config.toml
head_dim = 32
learning_rate = 0.00264
lr_mult_qkv = 0.7
decay_shape = "linear"
Each number is 128 + 24 x the weight over its row's rms, rounded and kept within 0 to 255. Layers, rows and columns count from 0. Numbers have three digits each. The size before them is the row's rms in percent of the matrix's.

# up: layer 8 MLP up, 256x128, rms 0.115, rows 237-255, columns 0-63
# down: layer 8 MLP down (transposed), 256x128, rms 0.115, rows 237-255, columns 0-63
# gate: layer 8 MLP gate, 256x128, rms 0.124, rows 238-255, columns 0-63
up237 097:120137147095129107107100126156150161184144096142160132138132129134179117152121110119154124122155152162125192116129154134122114135132126103105122140129097108107143129135087137138082120157116139
down237 104:084094083113116124080140133126122103088144145133108165129118105128163081141120127096145163132098168173145139136127127087120092167127143127135135158123158095125095146128169112119129145113092097
gate238 099:104134121132099124131131079123121161081108129128108085141126116164131127131117127118142151118113103137139173138153145110160105112116081129134126111172167171110138147091096121184131132147114108
up238 102:137135111138124102106175165152134101123164131159105102113128121131125102094145162107103168154123125139140134091156111107131151123099132116151125086063145089121160107125097126191076155150116163
down238 103:086113112116107138117174096136142161089158154131136113114160119144126135145165141151138148124109132128133193116111115086180104113088067155111132127156122163127127132121100133152159127175112096
gate239 102:154112121124139119105119143130107065093173136135120091162141114146138107083136129136164130172140135104127102107091175154145098144133060163101147141107142137104131127148118119154154162148118151
up239 106:122157115107161155138136140104165121115161143103143184105139145109133112127131114076168131145103133102111168104107127107127152156156167142125104120110092148099146118088119129137170112111117120
down239 107:115113119111158147166118118105155108139146130104144113141169126117126122156100160118184111115136140096118131097110173117144134144108143157122085134154142126085122169110105135106157109137106129
gate240 103:135162137117096120106126117157139123142153102146089173111120106147144162116122157108112114125152157147121160160163120160152100162138169151139149115095091131082171127114185109136149135127096123
up240 104:106172131129091156097146096165131136089133098124087135086141160103142143090159133123116120161154140106131115118117099121144118157087159098123140103089142126132165121099151106100128127110140130
down240 102:120092130126131115117119091097097156078106144130115090145129108148119140098128113138097124106120100137156116123134148102105102118127083107097118137130157092126121091138150132133128137134124139
gate241 101:107146131100119093144127146158079158152159069118129168106110171139109159095148128146136168151115117141156144107103189121151139117186131113163144084123125070120158125137130136136110097108096117
up241 103:101145128115129080131098165146138118163116108137126164127135143096135125131090102161134109146101124136112107096164110146145130125117135147138117156121108166180105169156167120151168114118127115
down241 106:142096145163087148136141119069125080129095155138140135150140105111095090154122093149124096144147112122121098126121094121156153133175122133124134119094103115148129134155139085119103149123136138
gate242 094:110103101105120154128119119126121148135132088126131161150095143126119166095097142155094147110120131125119141145143131137131179086118125098094115081083175138091162097158142120126099108153122082
up242 097:150103138103122114119118155132098102121132098132146138135127107120142127141124133122132174156116138106061109145185143118118137130133121115107149124158110152063125127098159120127113147149167159
down242 097:145113133119157177152111130133089142128113136106119146188135120067136164113161135148123146141144091097143104120109120074102121174113108119173144190105122109133120133120141114157143149128125136
gate243 092:121133119125102144135090094165093138126162135100153102091103121088168129141120138135138089135097134124137141117059144113098122130102112155142119113078130154157114137113104167149111122136144115
up243 093:134114152127145105132105142062157112120112108088160148118134154119098135124104151117113146127160120127161117156149134085129137151173133172106103142095166126151109162107144138144169137109145163
down243 091:150145105132126136133126081141167083109131097153108134142146145109163134143114114064148107093103111132025136131112147117136119126121138101112132149124129143171103113136166143135168129124127153
gate244 093:145110097153103152124115157112113118092151096103131184133154130153141138123147150099104116128112133111153110141132149103139129164155130133167108154144118083095131141151140171132095150103126114
up244 098:086169125105096093136151113148141117134123118157163120144128109106140125150111135147122121139176128097121136116156145134161114111115133157163109129097115123138129081121085163151073131125134150
down244 099:129130125154133107108138136110089085114105130098141163133143122182105098082118155123145167084111136134120134123114115146145124143094127073081142135095130144106123158164139154109142176112140117
gate245 126:110121128161146151134147148127130100110128140066157095173117138067119121140099129109171094143117104109138133155147079113126151134124132123147110126109144158121134134107152090118115095132127130
up245 107:086100100127151148132122114161139173152137148123127132130129123124112125115133124136139097068110126142145112137095130112112151099099140131098175160124066096112121106129152115167150150164110121
down245 106:171124142172109118131144115155091152099148122076127098155107147106105129135100076156132136095126122124110158117135096112115112150142159134150100122135152088102093160146119076111170098157145150
gate246 099:119124073137153140111079149139121110127164087126139148119160111138179112119118135126106127147117144160132152138096155127132133130122182123115127141151129118125154151166147078089122139089126115
up246 094:133172164117107148170161110118159155152127131175124095144104114107108128149142159151149177087114086119116156144125076133128150152156138105136136108090150126133146107086102147165108123146107113
down246 094:132165102140143163142146126136104126157097123148150147157098141129172127079105105139138122121125128092095112125086100112185095200125126120147181153112131142116165150130153150154116143162146149
gate247 085:103122172127116137122115083120154118133143118088118131117147152163125094089118127146153130157156125138114153088106116117123154138124191110105101136086104182124112098120172160139166118133072115
up247 091:141107109143107121132137117138141160155123150141167138133125065105143171140154142170159148134109115100164150133128169103108136153130085141174146156140174110124171152103092102162094158128163173
down247 089:151128138136135161110122124146178149126101070079099096118100106136168110131125132142140112156156133110159147120135136124089134121168126121129153156146123135066174121135183134160155127166098128
gate248 105:119092140088160104126099125119132098113142135101152150114141137143109093112109142120161114131093151147090147090112158161140116122147114107121132143101173145128139108096140109154117109130115166
up248 099:126130095157130147130149154098110121097123142078087146106135105113085142103160132115122096111128167146136100206116108101136138140113087118099148096112155103131148141149161138133102103133160135
down248 098:143098138105130115152124114127131109120098106101138170158109123110137098108114110106157171131137174114128117100129198165114118139163150111138131113121148136125123140144149150141124164130089123
gate249 101:161163162122110100139105168174096128141131133152167144150099111143136146138120134150102148133134113146130126117155126118190099125093167110133132151156138087135128133163102124130127150112116116
up249 099:095092113160105152112131111128112128148121107142107149136160137161142157103132133131141134119138145132130152113118119151100136116163123131089145154157123150111109112140169143131136125170122115
down249 096:121144118141116106098151154135071110164097125177119154145137136132140152104155090130105134148095140167127181076160145130099122147090161136135147147135140147102137117147132166117109124139117143
gate250 098:154145066109130102164078169123162143171119105164130118126117084087143140136135158154089128110142155127122123160132161137134158123132153133169143123165119113116160156132122123106125136145172151
up250 102:141144107119130170134109181141165142119145120140097077164166164118095100120159111116166165167108143140130144121084107135090147126168138139143141094111168141158141135090163153140118094100135164
down250 103:141090118110115125136173160153114149138088122128119133164103100114102136154125109130131126168128086114128151148133127176126116103069114122133099129107172142140128135171130128108138124135116131
gate251 095:150137154144132150133116105149110132142162177166146099129115105089129147127137116101140114136156095145131136132088117122118157115130133106155110110139195131136074110153106098113115100115139134
up251 102:106145146087136099085134160104155094097092171099121166161122144134093123124128110134139121099129151145173134137104135131107147118112091138131168162113137139158124143119143075138134127138140129
down251 099:136144149155101120109123128135141134141112150127133111101141161094116141142121175073128158087131112137134139139118119136118168182181103116106157097121129154130125162145185112107180098144111103
gate252 099:123139143126163114131102118142121084131128165103112119142109141138141155130157150104113138131132158165141130142113158132099122130111091179077147131083146078111169106157129138117140122129121102
up252 103:136141139082168100135065138117115133131102068140183106107099119159092108147125143141129143112133167119122154135140120162100103114147151145110095134179134104109101125161108113102123132122147144
down252 100:136110148097118104092127093132114119153147124122145104105163084133118136154129139103170130139136099125125086136165115142148122111180092145137133150168111147139119096131126105135126164124132079
gate253 122:145135073139156203118129155134092151089117113142118134131148114090152140133139150088149116102097108148152117139114094128104143143082118131147140141132168092147111126138103095119108090121130137
up253 112:087159140128080122103166110150160158141152159136096118152125140122107111118112142129107189103119153162132134145102147139117122143162170102134149182116108134161147095129096122103137166112141089
down253 111:133141116141127151166132158149113092131142148126145147164166120090112105114138156104147129144159145132135060161133129094147133144073116126115125118121105172133118146111138125128160122122102165
gate254 103:155126115146151177125139117136128115096158152095138133148113117122136151125145125126146111089096131101114170139127098145112147112151165146129161140163139109108132149117155125140138122142141134
up254 097:091121123126117097121124129141154156185097084151095089144115121126101116117147168157155175123177131142168085126140133103126106139134096086176115118097111166115169117133136120149166118108088126
down254 098:147138155151137162095158147136148135137111145091121141144132097099135156075136143119160083101114148089130110177120120110100107097111144127115135136139092126105167119104143137159176140119120173
gate255 100:113124130128153120140124128115151114105101115112176117164137094145166097148134156147100126135134126144123142128099122150167137137078135110124131141113132142077107102137157123130148136129120140
up255 108:140126100091141130082140141153099125090125158162111138144118136174106146182166110117139138177140130161127130063119142159142103123141140149121153087117119155097138111098146131102131162134103113
down255 107:139152161123114105149140143135136135108145124146095125132130112111117100093139127153127126141099078104113170130135117127119136115078101133106087138126137081150095146156137144124119102099143126